config.yaml
norm_place: "pre"
positions: "rope"
extras: ["some layers without attention", "local attention windows", "shifted keys", "gated attention", "a norm on each head", "value embeddings", "an embedding shortcut", "skips across layers", "capped logits"]
lr_mult_o: 1.18
beta1: 0.95
warmup_steps: 576
doc_mask: true
dataset: "wikipedia_en"
Each number is 500 + 40 x the weight over its row's rms, rounded and kept within 0 to 999. Layers, rows and columns count from 0. Numbers have three digits each. The size before them is the row's rms in percent of the matrix's.

# up: layer 19 MLP up, 512x128, rms 0.187, rows 458-482, columns 0-127
# down: layer 19 MLP down (transposed), 512x128, rms 0.172, rows 458-481, columns 0-127
up458 123:469437498502474516513507443445483515513484516409554497498547551473552477555581473428493514511456536533533548449539514506444496427491584474491481494506461467469471549479499489584402489451451542503495501503516572523533489506478457484547531477447525482549569488467493531586517496491503492574515510465550471493469548426521439496436526521525537482418496598424516507504482427507545513488494
down458 118:425500512525517558521512495471483488442425499526521500547560517474523549456579512474465468478463536445572488494476408464506490456512476516468488519567539438485501453514522484530560546530462490470542563487577487497510485547524508548585526527449497470508556466433521505480546453531525470498552526517572470500514412410498472506502531481396581549518520471457470526497458450573529537527521
up459 119:438468570543518539564509450471497577539512555546534527461502549523556489538529459510555530502500552536500472511448539496411544471470544531462480470451523488542492510515574410478511469524459517438441448449488512546512552516435569474591481504499490487537528473551519422493567497545413475499439517535486441516514489451511566536426444479488507494508511524498538436483538491466495490542550
down459 121:577422426504479526497510516525474558481434476530524506508484524580429512541546538545465473468422530490529503563516421509512480536496515514584455555522472542564484503532518452562579510553463513509483496467494499483429481511522541549492552515499465522544474575444470447484484521447477503489454509499532406498488494557421547491535446484540493418530523454485508522502547535422501437530463
up460 072:452521529482536571527516560486533452475535515513591523500531550425552485546567471420497537557513554505556484455461483476505532450498487470500452512444466499486465535416492524496439440490538562541524454462470496444570467470487505485483468422478442598450559518476468451558483474519469525488491502455509510474536482485509507552494569508557543447509396461512510491474544446477560536517515
down460 066:506438569493488556490482462529467546521502463430517528500515508421525490517484476526462467541519545454510505511413470547501560498416510514517480488558486437522484470467482452492471522512510507494564485417451593451519440562476582536541384493545485546508425457538486498464521484491527472522500505461480530510576498532506586483494525511560503561456447477492493518468423487572528530442533
up461 119:527504458529486511465546511504456528411530515498509465542450483495544444502519450542514577529553553530529587436467466491491518512528533446471502454489480468512415502502468451504465554538506568519502495489493617495498497502481493566573471482452534538492474488480440524501500470539491510582465409450503527584476579423475503479468475476550497434465484562501514519524566446456527483518579
down461 118:457430476470532498513421490508499474424530472528506441520495478548474551497501467552519513542516477508548549500564461472491511508545543586554484481489461483490495508517441479441543546555494524460527514487558550483522529490533402597555483466440551494435502468558553495431451482508445424452512509521467553488487491533471525470536551545467406458517534425559519475480548539462552526500456
up462 099:507455581566495508471476482594515492473524471475489502489474505542432500496473517512493570581527488545583484486466547518455517478504514488527486498466527523479539472498507451534524515453514482370547488465504566465512465524377475431505513537470483549483578538432436536456533546521516493555478483590510465543500512501443504521494555522548457464514475540431501542538481489476502450482409
down462 096:501562490458462492449502566554542487383463488512491490534502493477479525495508493592556480584521486518523491493512549496455441567412517530547464541587536486594493435539440499499469566554430543518492561501504476561549487546462520524501460499531432492526515472538468489437491501442504505545443552480456460496572493503546529479492426482532494472513585494479527502483494501556530475533524
up463 065:513500510496556573562542499473544488506472503402536470488501505459514456485473455527569543618560493544560557523450513507482467499492558521498460425486485499525479475507519516483472507417523469455532478466480536478499422491561465492479499506487489576562572534536501454547556499479536515581425498461492491542469487495461549516515492501516478469504445516455506525654524461495514551497444
down463 056:425501543524488535470495425462511501487504532466500548459501495409498522422494507517527486472478514493464491522461547505513477453517518586490484528600502469522490487517525493489480448521472511573479528519502518516456507543496485596523561467526416432534507494440539459470404507511533598484438490508421487478538511535497490526504498584453575490530467514559428516483426604460474502495540
up464 097:594535467493498465503462556479530444422504490419548549451535547502480481557506563450460582456520560462541484554506519478463482530484495500492561443506518492510466538462486494506528495460485464451516429467479484480483503473544489444433515548484540617479542490497526468577568431479494514433484495514500515565458475503500592458444473566437527486486457483533531454531518524424521482480490
down464 102:439580521512533414522461540390635443432529530581534468473492519528505478461492516523521525522522483481473489441461475555508448476499509499531439542478482500544512506463555513515544493509485494526482473556504518491504526535519502486533465440539497481486578515519552554407489487469487472503472492489559518457495380591571459544537545495491441485519522464449510546536523483540496535507512
up465 040:446488596525482546446533425496507533540493600440524527449428518516474482526575525490519532523511489515495491448499489501487530485536527484428474439516439515554462517427516482566493485462502514502475444464461524497569483461465415495488484460449543569492512518522417480483517421470546468536464433494554507541461516487486522516473547505550577442421462548483547484554519455466549527499459
down465 028:534492391487514390451387526495499530454537462517481499488420537501511447502562460461484540446479470521486508474564482496542466465472507562571487494490490489470543448522506489490417568556481454500475522514425576512535513479460457533497500528468520465523535485511428540475506506559571582478498472530529513480479504542445461453505437531534485432469514482483550507449525485452468438442486
up466 041:452453555448520520530547488497485573531495582420520545476484524493542465525530532467530475530559431448510559480498500529485562454541476463485461468443487473535478587471536506530454488512474511444442445439479540431545458480471496481491519502457565497439499480521430456530530426484505474506459410495580466511477495472477522548511517540496548473471453538451535447535576434474542570463515
down466 030:501520461545499533468510476486513468437479558493437470509518565491478544466459480498535437464513498553544477531449489473483457466472526565578536533559487503481478468508513455509478522548543420496519515493435467511533545562527480427498472475485478453513507597467498516509526500561540605473458455425497482456485445435505493431428401471494481554528546378511482491460474491536505455507526
up467 127:513488506513470538523599567538538567529521500505550519469505435432510502488553521557463523489506452457514479465487491535509473466500452483447447524436508426500456500525489500515442493429490553492512450507439508495485490437467482457499568494502528456457529511596540402543526515397457490541426539481480494484552495470505482499531561582455513482497416467465517519531551477425549488461441
down467 130:414549545508499377537450471507514483505404471542473473471496461487460545549421508567434502482520474496494435521488490530509518544459477494479455501469489431484556484572519501528530573467424565436577463449523449511463524517516485527509601467485550494456475516440523494501509420475462487495513493475515457503540497551469456510466564528521424500550535493484425520488537463523469491524496
up468 040:501471525495496554534550510482455436515548539472552512463459551477544463512585510454506553550547481524516507519493531524480529437560505481476505432458449451491498506420535453585520469499454482490469483458485557466524505459488497464514535423498504484448565489492466439494480449460468499532456485452596528522502536491450552542433503568554490433489461524458512472544585496464566569415467
down468 031:561550475483506474461458505520495436477478503513501491505536554568538513508456553459511517498512470407530507455502529483478475529542573462506539428410458551576508567520506468496461473520484546515494555527506441527519475439478501564493504494513533492507463485530479463493529515529485500500524529481562535484443408532555404544574523440523486549539478605477580543492558472574488444504447
up469 061:438433503513511544533532464519451492539533546408543491459470554490485433538515531459541498519549559478556524460448493562441557446506562471484416469484485455545452492451498500549449477495467504465416470461512530471515465455431450482518500450470514548540558501526478451519552461504518482544482415443557525541512544462496488512452533526517505441427433524463507519510534492443535569461462
down469 052:488449588459441505521547464542479481517582511516457493494485437518441515435439490537406508434461466452507542547501468438490486502473528526528473476492571489478485478558532505486541465508493539473448482435513487503506521525481502502499493519459428465508458552437497551459560472541521526487550506538507512475483472557557486499510466485565409597423564481521519492459507472422494429430563
up470 123:507502531543493535486519503502459561533484488403519482526402497490553523509531592519436560460569507532490559474486541501503529479481550521507540514522453502583508596536529486542443459486507520459517510522467558473514455482494545542510550447529564510434561497485477472465503495450431458487514494514547596467474468538536552492516517518581494504524459524446542419478554525514473486468396
down470 119:535459551500486479490548502507503478534541473403480458580464455475489543508462478481475495483528559474609508482496497487472564516535493499456454441549502510494483517422464543482551494484549524506478583529495441475531520489532489495563550572469556491570480490461403547533509548443519462551490471522506498491516512587490527489536542474527539519553441475474526466550519587601433471515548
up471 103:475508524503429506493507446541445422539520561510545469503468478537443507501502527507515482505464494521469486493441599589462478524519520516383478460483402504524478580460497440471526447478498541486438490512429449524459515508459525449500475512522583479495463498462359523439538548521501487497523496550529495556531501536484498491466573508466558517533450484476521468483495504527542474425475
down471 106:494500469499458446452449578546440570473501506488524463519531428458524504482504462555521501466495470529494519445553416524552505514455544498510421518510556449502529502537488544469531438495577509412475583481556521472433490495517495517440537540427583531537517452477434516477512421476488511532529535499474465474564443503551484447520498548429550439425562501555521501503497494519497495501486
up472 103:434460551400544498505501467458421529545504480518491500497543533454501461467525521436534470481536464510513549460501530453531484471529523511495532571494428459560463540414461458505526539488494415525562473442486487515558468470504425515528537538499571542481542515459541501487513544518472528477506421519509560523536614483518527472477498567559440516489532506512482434512574469422540504464474
down472 107:491488495455532469502426425533475481547484462549522423548550550491421521460524561492499477512425430536537463476548445527478474506509475512518522548560482500522483489517454542456473614500517483510488515513591436569502506546490525470484486537504537565486478526436604477508519561496518456436591455442487504515532547470464486421486458499501470556532531519514499521566458464540494498463516
up473 102:482513515462482583467461489558517506507528478527567566470434479445436461520574511486459580523498536445515530488564555450495532524545482535441463502508500470555532489500551440532471534522499509478504502505464538453457501533382507486467567484517496594537491547501461493541515425509502501556481447536514526550382519545474480483560533467481550444480448501479561444508481451464516522470454
down473 106:489497484520401573471555524544479533530491385557483502439462579517446458557477486547522555571474500554476462507522544511573483453526485498587473521470489454552525541598472509578478462467412551534477511482482468522489475449477463497496465533482491514519524459530470544496453469505520423504531560530453436462462545458512479538498494474453499511560464548425494505487506468489515524510543
up474 099:539494566480440534490490488535503474558570518519551561435460514506471493561524487528433479543491473450513519506519547574527506529416531483501443482418486416431487543471489490506523517499458548562465487410500454467602487492472484482474581455492542465495487536481488472540552555527500523506497522560536479550414527518518514550463575547436514519517425480454542504509577518484487487475535
down474 105:565496412487529473513480503504462516447442480532484473518486546529478508534494530548489494557537447494561526502471446510491483531557551568507470421493511555518608549511578503512456497467483514489529544522511567472484526459464571537489401485574511450464526438541509470538501529418507461496545526464542459454539508538469498538495483555506521497413484471429485498565413419487521511465505
up475 099:384479583475568524542568477447557530500544544508468482408462591508494466454495433466497475519532530525508463522506461491435548538516476528474525497472512526523520450515462548493529438562512506442538498451491495406563461466499486441480513411502491495506554556573511477476526511539499495454524478405535480442552510458515481505435534527487458509463508490501582511529497481471496554524463
down475 099:466498465503449514450505485541517505512478479483549556544522448450487461578535473442476517463456502459528498511554533476561504516594460486553472456476458472434370529508474446455482591463531527571504464502484503533513469524464521455575536526531505549498483477527520493474525473441541500537476476527474509596463544491517468500454497448530557440516495517524528542466498484551590526539605
up476 114:479484511488474485528554522521496497505480471492507493505435469505525486504588503435528571478503579535558578512469545497487503501521520473497442409495433469479451495475546467540436532562422483446458476569440537544535439478441493556468535504544490544463464484475500513494540525521474444491413551483562454465476456561514473434558603508518526458546516545483553473469488534481572485474467
down476 117:516538511459542553544579468502529563480448474474512467418559467479492583573522540513505496478538513488475545474506584483452544520499564506535521517519499529489511561540427533528509447499457466523512509485515463531493533524546493483510467413517483507494496475464464528377493523511584454515475454420550514485563467501513499583511529543418462477539486563458494547489467511482561488428431
up477 121:526441520484526535560502516484423521500530540458475538490409472526519443436489547438506526536529452523494461561483582479497433498578525524417531509471493528501527451442559514547506534508536548463512461551457476499508394507452473422534457422545483516496518486507485563520518491543488502517460546488552504515481554515501501505495491578517511459500378522500508484497503511483557600461445
down477 122:531481444491547455495538487574539502502540462529493591514522468583556456522530562469491484472501462534474458487469487481570450548467540521507498461558505534543462504517490538523483494495521518440623487449476449562505388564522486541444463554432483418406453522508504459521497525412556483491504514539524532484501460456539507466491519489453537521493455501502501464447437471490478509471445
up478 128:469508519470501568541518489505514420534554486498508493467523479515479505481489489510504556561468496515510490469528545494509497402487497447459428491480464517516435452434522402572479473424432502510509445449514485426550446467496491497473474533500480498534534398605471545582557502520514501507503520425596510474493462506496487520472508449534501478506461534428537503496527498444613501460492
down478 138:493530526408519549582483484525504568416547522495501462478498490504483528509492443525515501471539484485478530504486482488519504540517471539476504524523507461533548504475521489474504543475472445467524443553409450442461487475459513443514489481538387523439561557569418488494518518462490459501416531507473490556572409430455511596472509519492527486487439474430556478502531479500539462568523
up479 107:490564522478505539495512461529502492441561529466504470498481475450458477515530515491493571519495519505480548425435460516550504495577556474454517498524445514560532508510553481558455497506539556424443479552363509481448493485469518428478504488480494577463520539508477505487586458475507508544505524501525487579434507544419491484567564468543488438479506549435498483583498474444507529505452
down479 107:512546468509437530469541519508541554527451496602525496432518590527492459575514442519530500524457458494506463494520575532489521505477482516546455523405546482509532533547477512501499548485472533518497514463525390525462487498460524512543459537444495534498564491558475490551500451466570484513530512476551428390503539465555469582473485461519477546538511511483519448441508543533496491552577
up480 119:540494505489440526490491466471538514458539496549468549438515549488498491530521537474559535501462485542474497425467558487388516435456573485454516563496474467607488528453601486523436483442492518484469494519494560464577536505488505522537555501462547469463483499520477490474479508386537466523493459482513518516432578443475548485533490562554538416475481544525505540517534479524515515472456
down480 115:436547539469500439547606490461514488472579508472462477476605519535500463479509519488561483516523489529519410583479464544512463508473526552504446509573514515488516455474545515490530510559488545451464474502509502558526499507540516494473408488529403463531506472551552568460488531421509519548455478460405494519401441511478459504507526511501513475494534509451460476515489484501473489559438
up481 043:454481527458519608527580521491490504575505500405598545424502560459489506501539517502456473514524498536487509492453526523495505454528495470514457480476466461524498538454532479524535473432469515441480418473461515446524464441479441417515513474473475545506590499576454454491571444481496453517448491438552461515506508485518497544456514560511486399456464488459501455475527500477509490528451
down481 035:513517464489509513441545471413574466573493478499505482482476455487528499531524540503499538486493500446551567535451491473554496495489567495492494485463433466449477481517527521553434406541471535513422472469458545479604504436495482504527491536435466472509490471507458540556560541524443554540436432568529483515472485567518494490599473497555499496437450526558476535529514447472473562502511
up482 044:463477574469443556566520469484548526572511577465535518428499516504525443534544499473507502515574467526501561442478530548497520477534572470479467501438469477551487518430506479540502482548501515501485487445485509409514432454471454438516555439452575501486502505545467487497532527477490488536465480519588456541469479495495531551476507581540487453467434490472534528523522459438566529437421